config.yaml
head_dim: 32
vocab_size: 4096
norm_eps: 1e-05
qk_norm: true
attn_scale: 0.203
init_std_up: 0.0271
init_std_down: 0.0
optimizer: "muon_variant"
lr: 0.00258
beta1: 0.9
lr_head: 0.00609
warmup_steps: 0
doc_mask: true
steps: 8909
dataset: "wikipedia_en"
Each number is 500 + 40 x the weight over its row's rms, rounded and kept within 0 to 999. Layers, rows and columns count from 0. Numbers have three digits each. The size before them is the row's rms in percent of the matrix's.

# k: layer 7 attention key, 256x256, rms 0.0679, rows 67-127, columns 128-191
# q: layer 7 attention query, 256x256, rms 0.0683, rows 68-127, columns 128-191
# v: layer 7 attention value, 256x256, rms 0.0899, rows 64-103, columns 128-191
# o: layer 7 attention output (transposed), 256x256, rms 0.0699, rows 64-102, columns 128-191
k67 082:490515463546501508429482461469518464468400511491526491596533423540462519526518493495494540458463499531509510432475476520532542482492507450490497475546515559567574501545541478417455523544558532
q68 084:476521490491488553514500455563456414454512521513507592487554548528576497462568483487526517474446511570447458463476517522547473486459469464484470517486492517475534468524508517556450518468569595
k68 082:480466470527533511483505454550489431462506544534501470538560437541462513449521484533534517498463512422469486478532493465499488466467525477481518502514433466459536485580437513425450455516491532
q69 088:556480489512532527482479478537506463548497515565466542454503522508477484465492537556566485471466455441524514494493464451508537439483496509516554560443521460447515534501455540449514518465562533
k69 086:528462446498542540458482518601513517533473556485547529561484470520488451508505529522495462474490542449520452515564453501524524467493489443558531512507537518484481526517435490490545504469563479
q70 086:499517472546499527495493468540472557543479533408566517521468464518530615546521524471463447505516552566461487458495517490440488578491535505489494529523542537442517434521473532521523540512469527
k70 092:469480445437568514505556508439419503485472524444446509449466503551411487515563583516464485528570562512545485465553471518552545470502521474519525474527551548486491527431398493507543450492471545
q71 083:529534475543547525535452482417488454570585578557489461533580534426499544494398509533519465448439462527529543491560521475501501514572523456508550500518491425469525551478571495518510463552559502
k71 091:504485499503521514434455474505555499515530557520479554493474495404539564499486504467465514474474425544481521500524470520480519505433471564437447528524449508488477557494563493556511499591566503
q72 090:561434536507513459466501519566497556438490527456468522525485504522505478497458521501432502455533527508506483484520580538502485491537447500543514495532482492492448606534462451550481512473504489
k72 085:512455550522421401508461469513492501511464473491494432488489450497504547470420462503458517480491559523506517448492474466496458524475438531526545463503443442550540480430499487461524506548530458
q73 089:527498547567427450527554581461477511492462463560508573448452462516483469490434497459435443489552432480512588493425493469525548512455475551524521510463561481490545553463492514516528453488490521
k73 091:529443510482532430472461469481479531494430480478514519548481480516482428521490503577522472468469539519462528417419482493436493459471518496496491516535548494564484395550586457546427496517501481
q74 087:600512496550547584469499441533472486474492483515521494415491578576522479512515493498530462510505502539520460516517497530447455509525448490510514544476526527420594429491486511561526521525523438
k74 095:524438513476542430551453529475532494583553472501534479535515471492513467527532516547500543534609487433470536548553494483587532490470536487507498491527567446462501539515449494391528510511428482
q75 091:409467498528516516444483506484491451465464511414444486522521505567514426510498491414498467528534465490479485531497462535555520431493456483443569478472446481551539527510520485575434577530527511
k75 107:421519506502497450546530521482523535490502502469531517556521535462499489558537483546405471504475560431520514486553487529542527438391473406471462485536561521572545531438516500453552479495514529
q76 091:516468510503479504528481486507521517546466464504406506507541570488449548500510438490498520478547516564573573464476542479562550497554453467497454523458499491601495522436528450483431510534516467
k76 090:483451503553494473484492493515548508482440523479420450471551533475479500489467544448487487529509493515423563498520541544504448494485530464457523490497511502510405541535543567455543521562522435
q77 085:535486466555481532515472474475536480599448499564468575596527445413592529475466495450515524471495468509477478477533462551447447486541502527464460506471474477506514596411504516445498443541531567
k77 083:578510537490523444472461472457467463476462483477498559457512508535562500491438541514512505462483467515479555434546505522471502485518445527478520543480533516491504451450549506599563521518552496
q78 085:506483530548495564467510533501483513515486514426593475436533549530451420458509435537501503479504491585482540529487507476554488468515539404470553544494539468513503502514500515503385567537509471
k78 087:469484466535529542456519417559585503592504454513544540535487462510561510538507507497579411518547526476526553510456570491514525529495471459545510559491544476452483482459522605375490474468510537
q79 085:513531478509563507477459445439506450497460517449465588515546430530500489483571529449478455472496459516500485515466472504408446451516530529490523496494486567480563470500401502545610513471461540
k79 089:487465440462540492479457512463515500597540479518481558479544518479564518527523523546544523508536535458498466470562490470462505517565478534475530507447559480452484506534538501495502451543465556
q80 094:472523507422486476545547467564550548472499506528514464493504462495488491495525552570440498472500457415478464424513557483469549480470556434544468493535451542476513565485532515569379508471489531
k80 091:506568472525484441520421471579454472470499540527502471578494481575509544434507519502438515508477487492493477451530561569445471521476516483539518460466419540520526445479536598576501493486516449
q81 081:517511496537487452547492453453483456556484404506475519498515532507547458525476524485463439462507488508475449550555406516515498482534484530444550427581494504488503464499584494491526511527514463
k81 083:449533436540486473484466455524519455492485484525511429513433515511536545505476520505496557500448470525476494519472501583438500518519473492470485554485369474478470462479575523501503468540455521
q82 085:492518477483485582457538491408494459535431518474467421455455480436563536455540514452570500473478506491501500441473477476482475504565592524448539480498452499508546504487452489465521548479410500
k82 087:490500448470522553526514514498408483539570522422499581510506572396588521554546479427532491497482502546541487479520521526427434532583520517534446495457461477465494435519466466582513590541477520
q83 086:421457569512499487452527473442429469509512485488514512447501468505539506458514486412408468484473490520473539511525469523503465538558479487495502500519553474481513558480455467516540460531527545
k83 090:471507479535533438487508539412480521450407485444491524528487404509504515452544520515520464488558480498583488504511458496543520454505479527474499526506491444594507538550508463451543513531564553
q84 092:482488489540474467574527536443421467507460496574491518492509471488532521580517542491494455471426490467522499509501517507530488481481533477501448486496530499491526531462552460482503493550508513
k84 092:516490472486529531447461566511482452429489503562477555530457474490445501486494487503493528462528466472489470435574454540516483507415501444465494506559505522535505555570555484546481525580490495
q85 086:504535493483517525502544478410518559478501505421507487475510496594504453409467493482490486470389533605536471461500453481481427514590527551486458562546456489531560540512481510438438550555461532
k85 086:423408487484539544534526528531524466547454527539490531482595518601471554412489448482510426468456524523527527472532533525473429421473462492545476519484554524548504497542505533492563542530431517
q86 091:474508529455451536512513497556466589427529530482493558523519490502426498548585494548465439497494557501494450497450596477463517489476511479532527470510493527559533553560507546500440530435504549
k86 083:373505474445496555466534518569488473498496609436483457492491514530411459473584528516501545466484495448508427462511520473495504444494506392512502427509495562544550536473439496514502545419522520
q87 091:521555546502430434465522529436459541479425443486544524500472483507528525599505483485491474465561510521465546444617507573476499541477511483562562467497497502493497411463489547491535536435459489
k87 089:470464482513521515489442505518471471442517444438503505461513428516507473487500488531494456551491591466509512571512551484495496499569489493540482506535545505497499484481503418471453561465455463
q88 081:534542476450424480534459501465509474516522502487562562459424484506531520483530511490455437535470526511504483502508547441579517474591494567501502513523521562457460536502490466522457508551470532
k88 090:482484465487492507434480486505535517496504471478565459460481457409532497573544516507525519500530555477462521506567576517484518516464464501474469474507492486505475505516533521415443504441430499
q89 086:461532512435534474589531453559553505510436465455458499477522515450560537506511540488492484511506508502481455531529453515528490517471523477502529487533434454486543526482533532459499500510463520
k89 083:426513506534487495533545485487442492513565492452532495446445485569491456473538512460500588507479521506536557482555501559526553459470473501513503485522495487551439580508517495550535511532462496
q90 092:544466520503482515493451522442498422516423489518444531499512506454549464480554477507514551519560496506493446489548460525425564448499518566468473502470519454512565545462430513492473520485536458
k90 102:526480502536478490520518455424556578530525451509498526436503534421556530478412526488565531469486545478441463505500447484469608491498479574496514558464513514525583499524511501490466532480493475
q91 092:447553499579489429473480539582520499395445500550517466522566491512509513479526493450578525565525508458437497549427497532490560466472444503489532518492518494534495460623499528421525507550490440
k91 085:458446515584451502495539485544498470475474466595487541529600503454509496515474539502527568547466510550501463478496463489495535496560533533507576498447485424478549481508495507517514465502508541
q92 087:502407524491442479503500518479451510575470475500464482475540471493544503487440494511513495454519558524418499470512514472512544541438507498489534529530501562479477429466424587499427430539430452
k92 087:554537499518501416635437413474518499465514468473431545484526580496445539407488498521518468500516402526519555507489545549480467567490511456557517546524481558425463421515558517527511504547516486
q93 083:482481522562496489476506566454526442413469516510385522514532436445557508467461493430550477465413519468521554483568561480566535507531468556497523528472493442519478463499401515429547508544556520
k93 088:556440526505541504503435452500498430529484466478515599463562517478489489578426505475460476453541445521499463505523439483480461590443509547494530534509461484495450561466534479515569545509511583
q94 093:482441549523498459526502532485471514571482480550515545462490536525485493509500452560512450519575551546443517459478548405527573468439530563543598511517560568514500469482452437440505466467463518
k94 084:477519482468447523467514480523495529484507479478526524476439471522446495510527554381514516561516551542507490477508630526421497518499503493530490458531479571452488521479474477513463471463426448
q95 086:529485491507537488443464527479557492549533522434551485519470439503506469482486527515491497497505506572500446505524494523521536537535454593511523473506479391511471526527397543593559412479527528
k95 085:484532524493496451477508492456458440518488467474488557517505467520477456533477495543472459480506452506476566492519457525476543404542511526551486441528503536544538576512480546463538451505532509
v64 094:490447530529515503576461516482529596462478518528495527512485594521563553474492523458518467514451449467511525416416557467561535507566469502466466510463497527472476511446464504480455461496498485
o64 101:603486491491508524421533491553470403539505461483464478500502500524551512518514507487434563457594544461432488475534522512480433508485522527483503465509509519476526517484514489547530550513475509
v65 089:453531583463523498362490495501488538506509520514505504433410559514554496411510553545571437473430506447502533600496575513533503513413544504520519414512493484505513523480552517544559445477517461
o65 087:517480505560473473516487470514526522452486489470485547527485495501495496513501509494474564481570505505550486437533449567443518436593433517523482574512497567434486514432459504510485508539458542
v66 095:457543604529541506560414511524456480559485512518498480467487531558525548417510477553525496451493464546431485490485516552494485463536545493491536536431436438519508486540522504481474455462496514
o66 102:542457426525478516493519493454512506446464423505461523532500546504502494568467525472471537503556555455508546457508534493515459548492527440531520493506486499479479434541474493509515479498450481
v67 095:461513541544552548506491509447510463484524494471523468454484485503497514459466465548546465456413502555518504497532468560453530532514553398466428548440526440510518509464481514412544594473525462
o67 110:495474499451423461490570542501510512501486466442511442537530565501584499482479492468457537442598480414437469469496519389526515504513540554480574485533486553540454505424533491487440437491487501
v68 097:536468415492535491465555458452504557576574422492507430464524474458455495487520455497491512496506520514441385559536490505501518466465530504507473455571543558491590539518444509448377566558513528
o68 100:488481533477472508553454544511577527533556486528502497575531500540505481428494529514549534483465477344517540500486443467491504547541498531474507494436491436560430475446558540491506490476483531
v69 092:517472511524487437489491532558438536530547488563466499416546480505559415540485512563520435447543504520497421547473527530484495463486563493486501466556519554583503428550547560461504495461493469
o69 097:473520487456484578525483491544526605455523504503473474470500581476477545414520460479458537548451558527589552496514484433531501583502525510545457498453452507455520556508544473473526510470453521
v70 093:475502559519493548495491498564530517530535530498532501490491526485505641523458456495523524544570461522482503428551498512455482506480433474432541476474433449440555484448536506559459526573469526
o70 098:494469417525462484555538524515487446505538434492491555453492501520468458514588549556497507438532512493465541549473478457532509526503573561506452537516497506478469473526425489477531465478467467
v71 097:474489586522477548502474465467459548518455484509560547475546452488481477520618519514541483550485531552463510479518523440543506480506518526453439536596501476452510447455557468528497478589461479
o71 110:520473493501549506519503502484464505540464465524489500504460474466490551536502490506570517595530501502493501521446414559492487517559463511469578484454543514579545504449486576451464456464541570
v72 097:507491523473503505474478533563454509506466505561526516490460504536518485538415424472482554500454514432538526513546518464539538476453527487471540450491538465441522469467504497522468468584502511
o72 105:478506542494513452523532466480526482457545593432451463533555519441524525479530534521487487464484544468581446530534467554489445546516494496453520495529524446548482536503523504467563517500478491
v73 095:446509538508504539548441450487447451497597531509512464515504467494515491563503497542528505454527519482460534498538464507514526474537464470488455521435531507576515511492523529564527472492493463
o73 092:492519468481538523508488511458513512488443517507517529497518511505532481477447504447475539458445452552533508546533494504506477513455554459506594478505434500480502541472523529487559534527542502
v74 092:541490501498479527437550457483524519463491538464438490500468484509458568509438532445544500547513543489506482449521548521466517535432474486563529402446514462464476516472550493557495512511525500
o74 090:416524477526484423593523475491464490517459385517511532505527463477468497470512474534499484453515458522430516519528550461447497520531480559463506577561523518435479495498544488483528519517502547
v75 094:462519542497500563510501459547480412589524502546479542473441488583567456507470470543494428446466464479547512503467549479565440472457433523489463507454577437519467486476504576544456491484465509
o75 096:517486492512438431520490537473529539465469503485482400581558551484509530541523516454458563499546542415472431480524464507437525522496567477492601472518447569516522552466508479444502498492491465
v76 095:421554503509480494471467496546507515456450545532489503484456540507516530574505461584488485482520439520456470515450466475506548497507452556600565452478468504494508505528452496446513518431511450
o76 100:535439562529480500527583542546473508474564501451515511475439451528510484463517459428468475521470586499510512481531574473518510551507551576472406515545509455470415453457517436479490509519483554
v77 102:519486446467545484417528490535475521440486463472497462520529488486509481451539491550476501512462517483527505532571527459532481478481505454411438555464590508524514466526522458501538468513556484
o77 121:397485448467519493530483498448532468503469518500543510505475547503505485557462527397474543490554488473526535512498397557471515518431506483456539434480436542503519483435513539545502541531474506
v78 095:505524520530513455459491443525518518511496442492576473442482499501469615475563471467536488559489484480512546455531575486604511538534462489500471487487500454541487504489540501509544490473531451
o78 105:524440481617503554533528500510573461479486438513472530556486549513543400510519546472459620454541574534497492504499485537442527525462516509506602533474508495400502459474419474477492516550521551
v79 103:514458528506449468404442531543503522548533499477465538494495525520435506480431495506528393479489519485433474408522452533485488399434495568491551519470492538542440480507538534591580536489545517
o79 104:467596455457490522536554513536466490482519468540560476497452465546546539496530508534529522525544464510487543543482503540509442577575473476568528467533508485431562457552412512412472526471422468
v80 100:506461548508499431551450489512563547479500505464471539546553483499463546490504496554445505542435463480525490465481481482581448458467394468478493558530446516499474528550471522467513419506534524
o80 104:482537480476440521490508479437511489525491501525571513457447476550525491533518451541459465529510514559480496440541502536411444604522575562512528458474527523446547409439509529475476549531416395
v81 098:534577513500432484467478472501459481463480474519499495527480528477458484488497474548533491455452479484552530411504529532543464506430456567463446479477473530522434513572577505513562535472430488
o81 106:460416490509568539446541519540546544500508487453461496482469474489611440490531443437476506504554559513533423486522466518499534462515551464494534507534508492483553483382472446518427495459538495
v82 101:564474432478488534468481482437491461491504454544521474614461520501469489523485457549450511493458524517553541505535520527417447498478535498527501534542518550557526538540476440457527466528489544
o82 111:429519525454455485540494485549489504470494475432480563489517551498491436534564489390465472479530437454495460536470447577526525513556458461507506447494481549451561482536579561517425508490493491
v83 096:474507536524470481515496480514515501569473485501469501482562453521501496555471429481472477459524506446392530527536458554551490446516583455436544505521419483492510505577494539585563475491516508
o83 106:503505457481465503478520470491544502480533604561593476524483541527468526472520543565490577498481479537527503500456589469484450509527512488565550443518521521466506524545457525487527503474423406
v84 092:546497514504502499483562552521495462523493508500512495507486431525510610469462582459555490557470517504493612479421480444499466549453530461480464457502540514494475551442551560453523504577525502
o84 096:507502526464523519521528415473545546497531526468522470497538538480532454532505496495519500478479463476460434490525510484474508507510442562574509583538486563482533392486511511513464489507509515
v85 093:519598469545476463553526500508491434455550438536464477494514548527422389505450554493488496443475474524519519452499529603470426523526549509580483449469504511491499496511558538517455458433557502
o85 095:448515513512504495463559540570482542559418461457466479534483449416506516494477483473539533503495541513533428529524525509562542516444495471475568505498541470474477541540555500455549480484445520
v86 094:452546426446460606532505558510466582507503477451497550494486486493444509516487523466486544476514448574452527557498497545431457455541538459513411507470545601574533486474533478498499462514489477
o86 098:490544512456512454502449523549469451470510537511459469478511421493552564455475532520533497563438475447527429457508485510550512506541436548466502533477472485513489528520473539454499466528417566
v87 098:493528512567505443492547525496484544549501488507521478492438491536465504512479538476520517437505556503432473597542548521538549463532504460523484515553432514487513462481470442493481498549469530
o87 106:528500486550487527544487487523519399526472476553472525527527559490484486448507498496574566521466486498526560468494496548524500506535428569438504459498580469462509536533580522444553532525521550
v88 094:501534431500532513520476413554482546558511508547492470522522521506482518536489448439496541501476460494495444483521455459495562421475506491446518499414499506513558502544469486574480535527419513
o88 095:490486524548537443453525573475606418488582518484533452516480470516500483479438491524426520422461489445500505558489522553508495520525508497454539505542460500516471518536572501477525490524604449
v89 097:552485582500512501512518417509452473454501504540483485512513523533477483562391545616494526450525468512548547479546442516427454529499493475498536398453491504490501445511535491513493480432528546
o89 107:518501456489448470448492527467454525492464490474451441494502530469490585440483459472492444471501469601482481511488527501481520448502476538510535563545530512487513484516519471521461496476530486
v90 094:487451460549479584489471523481527424497541437528436506533470488455564447490506486594477484483484495531388489510474529451512517447515475468503515515500481476573549522439434569499586493503546462
o90 105:459481490423494445519561486522525600513455496472500522486418514581468585438506498411542511546510428477492551501529442466467468497521521499511521494457469593459497427500544458512510457552505524
v91 087:420456556495534427542461499487469463528462478460538478505527498462479480435503454519494607447495500574501486437550466522433512520453507499451501543557469502572472554510516473547488514612497473
o91 092:538493476523458563481497472513550572511508496545453519514425511516500448497431499447511427596521479464515523544527503550497604540558526463574501500484502543504562514505514532443442539468492432
v92 093:572535459491458469471588476496580505482546498543432485482529467468498424446604478496442577529493478490500454510511518525576564581556526517491450510507486524486477493439473443525500456486499531
o92 119:502504487543515471489460542546507584547475518492551517508509500485547469494491485476474448500498498507568504511441448487504548476459504515500560490513547466496487571404521544534516470511440570
v93 100:506488494534492476551529492517435530472482546525489510463454537497489507484495434589542513460489515512569539571459450472530443397482537470525513522516427507488519481502453464524475477460527522
o93 104:498514524574489534453496425473495462530478414491481491527505500523531555484585545473508485519584497528446486375568556521490575589493496544491482530484535521505447489522512490485496518426533491
v94 093:458581532485517449509513488579494449574521561487534539437505507523524502524528498515555464585457410489480485490547504502448492536490488530490576566516512487426475437422505491492504449480507532
o94 093:584464472512456509479478474463428590496522512529470468531527456441461548524557520507476587505514546569482524536507524459510456508491525504471426465468534496551540576539447538467529489506480501
v95 085:526529463543396447532478572485507540486509457550463532500545503473558408547524473573554479510573508504539509452462480532528545432582513517523502402486451469499524500472459536481554542515519454
o95 086:486595467481550531500514534573462516523505532458499413512471527525430558412505524476508543513439506552456515481451532478519552553493537516499487526494514505488432584497525475480465476456483516
q96 112:552513528498506466489571589512480498381461550552495396433453439539480494477491482497557506529510486461482538503510562479477505489464481527568470482483511478576402523492486466518474448524473510
k96 104:474493514447475529501476561542515543472551509409572520418511514541573451469538503517548475516474432511466493509483548429489472504510469512506481505468471591558506538506557460485465489433540496
q97 109:475480505549457474547459477557463447429527524573508561542539437504506415536495432540440468477581526479473535525468574515480536498448516460495459528448500585491479394529492464555463531465371505
k97 104:448455537547568526487463522578550530501482524499502520522546448475457513454521453573401488490491499507502484496453596521448513465457482452494478521496452513527522431585450443540424454452451482
q98 113:457467475484523559530474589505454583563463496518521442447472463519566562549473501498453469476540474526488457506466461500465458525460487480487492507507436498517496429596533468498498509512538487
k98 089:526530434522486482545456561466449482542466466501508512497523474526419513506480523477444478528545479533486474561502490490436477535424478436511486444539497429437504450541451500514462501520507466
q99 115:508514415445509516446441453441513478529541541425506449492508560479508544508551586417521521489490538539533554476538442483558563462522529526461542431493521496451496538505499518475477514535469490
k99 113:482485528519548515460516502451574539506524521455549520428555468475445556503560504467534502471472558534509527552543397534533420467452450524504527432541540478545534486523513475464535541536504514
q100 121:508477480481486467481522533533456548440574491469516486528470502534456566445504522472485483500498566581496489513488490339504499524405548498523533551447460509466478542450440512521494493559492483
k100 116:494461439480505511469533482478588531507519494493493473503523522472561481444532500515443494564559483544495556414481513396471518525411562521508526550507479565505471449460485545553543479512545468
q101 120:497484500484541463453508465469549475473457461513492533513389447472553503514488422519530528537502417539585537483534512438544548493530486505550518494454547462482494482487499522468444453546543456
k101 107:442528519444526510479488556453551483481489495425517522520483482519481439554462432473498472517476449525527467445528518424416544563527478479496533604521521444501568486485518526491521477537510472
q102 103:482484461505529454484509525506479558459515544521574487459506512454544585460495578505468546500489487497496510538455494515456429509516469449452482463453502526486474454518484493497487468553523513
k102 092:465494410496565536483459500489599512538584562475551502459512538497466527567538562506466527604494500555474483513581478531525442499446527475489536467516440557494500519505468455493533478491520487
q103 112:511521494420469441483510504524475462485587590496521445521496503515485534472536441489573465530473458476527468485493519465579407510503413487511410486467510522616474473503571528490533465497524449
k103 105:509565492455443495505501463528536378444551571479535413500519431495481517525526545483520497494452482408432484493549458489561439503499486487553483531493468528570536518481528491484459516489446552
q104 104:510421466502511471569486516458502517474525521482565506472487452554615479521518527497485475421547477422490474538485419540491527505524470540502468595478450515515505482469470457521519524517486471
k104 101:508458462583518516480467524500530466527472568480509538514443498520540448437456528524534494470526490418542530524548442551509532526470424478518449490522548507504581500492518550507471474531507505
q105 113:482530514523551512524526537548489515547508505505479462546508555561495465507472499474514435500550458538470497515466429481467481510414411522491566543470464494531532465546483479526512468453513558
k105 102:517441484488438473510530536549516582510501397486469505488519530471525488414456505434449507468528520461525505484433415498566464545549444494533545533554472507500504418492428460500463548485494491
q106 109:533475490491493444451571487503478468523477484498515524532461542534528496503486423477415555512495472566488508463496479557519489546516467463509493472438477541410504454462488569495513495438465484
k106 109:539475502451474546445507465463514530574514462527542438561436505504512518484541480545463510479500536491472513479489483537526494551518522501487499486588455541550562519465484514383540554477423479
q107 101:462447470586549434504509488423533509516536516441465440539573496512460530468459539490483487488494522416460493468496465431476425516463516458460576515473481506534467552489559534472498476485502469
k107 095:468478476491508568474489464434594523556577515519456522543514473470515481486439478467503493414550470441500556476523416476498482481477533492405541518502551585517461594505565534489431561539534568
q108 119:430405588469593542462530486442470536515514492478453481496558440467546514490488545477394504468528567462478521472562549501551497586473535510476415486553458475544479549440529489465520458453552532
k108 112:471528479500548579507488457507536514477493498461466519440528500515499446559478512450464487483500581513549523563570512459539555545524515534489429500495470440462428510473512428480465567450507516
q109 114:464551560438473487535484494540464543434556457472514591463474486508466504380548443532515443539461537529469482464448488415565488453470478572482491535504539472534456540466480508560506459493498474
k109 098:473540417509474524495560487470390488459465550464526404505456429402488539508500517505481489601509481501485550467516445477494569452524535577468476504516486454521458573473468543512522502492466560
q110 102:446491544477461445505482559522525511438510397519545497533451585484439500520521497524472519542524473562487508489522496488459497525475468438495443444519477476495616446562519477551458493506502491
k110 101:419493484519495533544529475426475390454483470494432474470427489461389464555460515441474521626468506533383522512480531537417546521521507456497575543514516540561559476563478496486531477507482501
q111 114:520503483473479579508526465500522591475415520416486467557511485523546521492592546564454525467513465507529460498540544496447560564513546455531443519559488414544472490485519454508468450522510527
k111 108:484504536402519554533522499495416564575457519496474514538455481511480484501505430527481511453490511533558454487551441481489538502482521425489531495475483485536525475488516512547492524505528502
q112 114:494494499467538503500534493585510465472514536540460559486473449522511496528492454544538509525515504442462474531491564468503477505578447522480464468585438407475554551551480534470554546537558497
k112 107:541470514508536545509552531566468455455458517542461509568549439395482504488504553464506511496494541470484443558513526519516548445527522516517496432529562507461471582596533454482509531498462469
q113 098:486520485476511599497549499512448493498515505464486489415548478459494467454526511484518499451531442487437508484531457421527473592522486558468513499446531480463457479575506462424549546456458553
k113 102:480521521448534546507418561512469482463537505458483515453507475455495489486491515521503547458491515552553518487486561461536514529513500605457503490475515513490504447465432562444549538481546545
q114 109:472433483517511499484438494417420510519461435482499470515572482475488522486544521481473480453556584508511421474554555486523462454546502507508555532540488495540459541491545499500539483462401469
k114 110:521501478479504472518455472431496470556462518489504498501529471548465494482488553471526424442564486437500499485483507492456439501469419473534583563443600503516547473565506514575453470446475552
q115 115:460434476491488512544492491546534499481506427552444552482499467473514479498449468475507461442485560422496481551494516526479527388479464506482495489473541533494494530539556505551471513455452543
k115 114:468502503511574496499492447477512497498490444474470511506530518415516442498490489530499562473547516466481522558499516563456484432473545486491489460511544483543565563493557517453521524510479510
q116 113:491417513527448537484470564485478518548527493481395473501548581544441428518438452481491509481440502490529502421495492504497506534542443513496496525543565470541516519526527530539502532517527525
k116 103:489431582552507486465565516395471449469502466513490516441495555516458507428452512595473500483491484454501518463476587474479541486518428512470529483523538517508527495487546512486554519492516547
q117 109:552404501583525482461415541480506571485555544469438448548541451510570525546528502496487494480435558413546549505516541477492379524570488482486561477455506462543448492556471518541536484508451445
k117 103:607519491515531446482437531488475513504506573525480481539496492546500498541475436480420460507513491424534537512518519500560561506493493519489499508467568474534447518525490432566551556525503524
q118 113:535491474502499517507528482498503558471454504527509509493508555529544555478540505530464493487510492531456540502566518510517531547486489477499490483435462541491526420496456440475498521486461509
k118 102:514524548517513470503533529513492493531432450494478493502493527528590520576604514464489476516528505415434553524549487478518422533515514374518542521497408506431458510506500491469517474541466465
q119 097:475496511466526486440600554534503471408519481484492501520508518528604467547559558475469612526543522505503569484486500614495462504543456509481503452471463484461485456548458467527500506543417493
k119 091:465500475484551517504447568494463443457478552504493522542526568519526478531514491481483573539481546561499486434440540599536453565488557532466571450469541540551551439508449516483575517516404484
q120 111:489533474483444517438546487443473552458503482514433503455486510507478531561432518442505514546509529509523576530494510432485553535588532554482500502548427609502527459497512477472506504480465486
k120 105:484520494481466512500532515470504529538471415508498488500432466506442492534478481519474545520482520533484519502478513457528501519508545491504576472497565469505472458546460513502452453482418482
q121 104:537509436444452482522450382414533520461487487497451550416488506515505508486463509484510476472502486479474477521518477473491394475486477544560544516477510533481510505492536479426472491477508489
k121 101:484469511462421484492470487414519571473497536446461446493501501510498558511487551558557546495488519567507508470480520485536517497547464465495533539528493559500544423544493541531476485482505443
q122 114:502419504434475510471509518457445488508532516539512494484522496564435472531487388505419459498488545445503464509552499422494464462514507484477498501537428576490541452482503524480499470491427471
k122 110:539468427425492470488556501416563509544548473532504441557482432551503486450552504485418455460507497413502541522456502538481500503500541512497458445552517500489521514465546496483472477511470476
q123 111:529515523556518539502522521509403548495439487519577563494538521491493495401531499530538528404509477507511492527443589462513509518551417531446486503510499434493444472516492560480536551508528530
k123 105:521499468561518505453523504531530539475537419471469471501520539476434506488534569474522519504522499498589456519487478499494447472504446465495522535502432431506469530562471437540542557464547541
q124 110:503499459412549455476465484496476556503473541478497489523550506523469448516571582581549541456465420520563491503487407490474501412513503476541497566500529620494480543502488488544500441472525512
k124 105:515444564504485488463494484493559547523460530536528433481533373485438456430507511535491538475514473576460435474510500500515446473405503457589592473521536512488497533491499562543489473511494500
q125 110:350498460503511512501486530506491517496516503530498521508506530484494456485447488522530484517452468530551467553501499478489484462450501488479620570526527514564568434534505487435502501537512521
k125 116:434516484514523482487625487485575482504492423542552535524504433482467495494444487439451493479510544498510504530495419540490447425483491447503538500510489504510492455538559492525444441543515511
q126 108:498478506512434471486546470440536480493600533413529530538466560519510532477535474520478502450527489419495463509515514520615538494468549480529513487448376498486476428505493537528525490578503489
k126 106:492421466456547444520495476420570555466509518474491475492505527536546525515509475500463557406485487367437530540476463495555486495568526465547482485454413479473461483461432552516432530525526515
q127 107:506534479560498433512485494557468478533455481508472536542534528546505541496433461479488496552554500471490488483488485547503486501504454466437533464524484489514466519465544414490499476526473453
k127 109:431520511500431452472461483529459449545491470473506536548508564488558517532442534534462525502490439517526502425521524570515464475539503567460541502521439498453514450478566459469517476524414470
v96 102:467543556474566502504498484473453460455537484516491421518480516532431446540493483529519501497537488562559540569478504504480542459526501535515531499453460503518476508486469519479523509466479519
o96 099:549530480557441544525444477503589545485507513504529580468535449444516539527477483455511513496419541461526531547562449533514476539453529479447532435513523451528495526515501433510503523574527500
v97 099:467480463516581443451493462446474502515480468508533489455552449548489537449503576493444509491432481468462571508460563556481547558503541445536490524487504477502483531456539531454458510524488483
o97 098:502469521541464569487493557521459475498540438465471555514452533452516515487454505521512462510536435523489441484536471473509494480552521518515517461540511532450514516492500512476499508480490500
v98 105:509506464399554551460537512471514458481531511495490426581518443557509497498510477512490584538465456415529531493509484502514451453430532508392486488543542497484520438472443514458511485509513498
o98 098:516567538524441476469445448559488606450456505473547518438498506515522511422475435494518386397520509521475410472506551512477550501532473476609565501515538511431478541517475524494454483510544540
v99 102:489479537509511453458513430487467472515524497563499459489464483473544447431458446460548493535533522472495476461549517457462505520478557451478515551468556471494491578484494463468444507528505544
o99 100:568520470494532589467476537512532496527505530463452542495516504547464501555481585453478457493474472509537549487467516578528473509481456531496493496551494513483539462533473487420515524483479479
v100 099:486529514461615544484550514512482468572442521490547490464455503560442452539433494517509539462471498493486515466470492503398485477528484522524488530522490501476466514475518559474466468519504525
o100 096:542488509520442491497420502431479552489527503486445499535555507431581570498565520456510464467494457495494516572496515535558533574544506558472522518492584562504536514564479473475475565499536541
v101 104:538448519502514435428503471559461496432451545460443540494492446540563464514501445540472590439535488531539508442600494463487533534532546454538516443480471478512511448511503484582503516484469548
o101 104:513502451442447478526560509501434507546504487523466517519481484434399545436500474491530533576485535425477501548411448532544479477546500555514427466568500554431556558482474494456528525541550517
v102 103:594485523555571536504535522464429523547472531432517519474502480410495544499532447478474497561490498519554535532471535483521545456432461531556506489453438488502514495520525492514490491486475482
o102 100:452496439572433477521453501568514437447487441537485511534435483509504536491498525535547548454446501452480528449475472522488457500497494505444553486585519520452414537491527506508473456523526525
v103 097:499511487520529479453497524493481474484480453433461481467538507553484590441467380490530445547539468489559523415471459522563448550431500535502470467500440509476499586460477520479518493496529526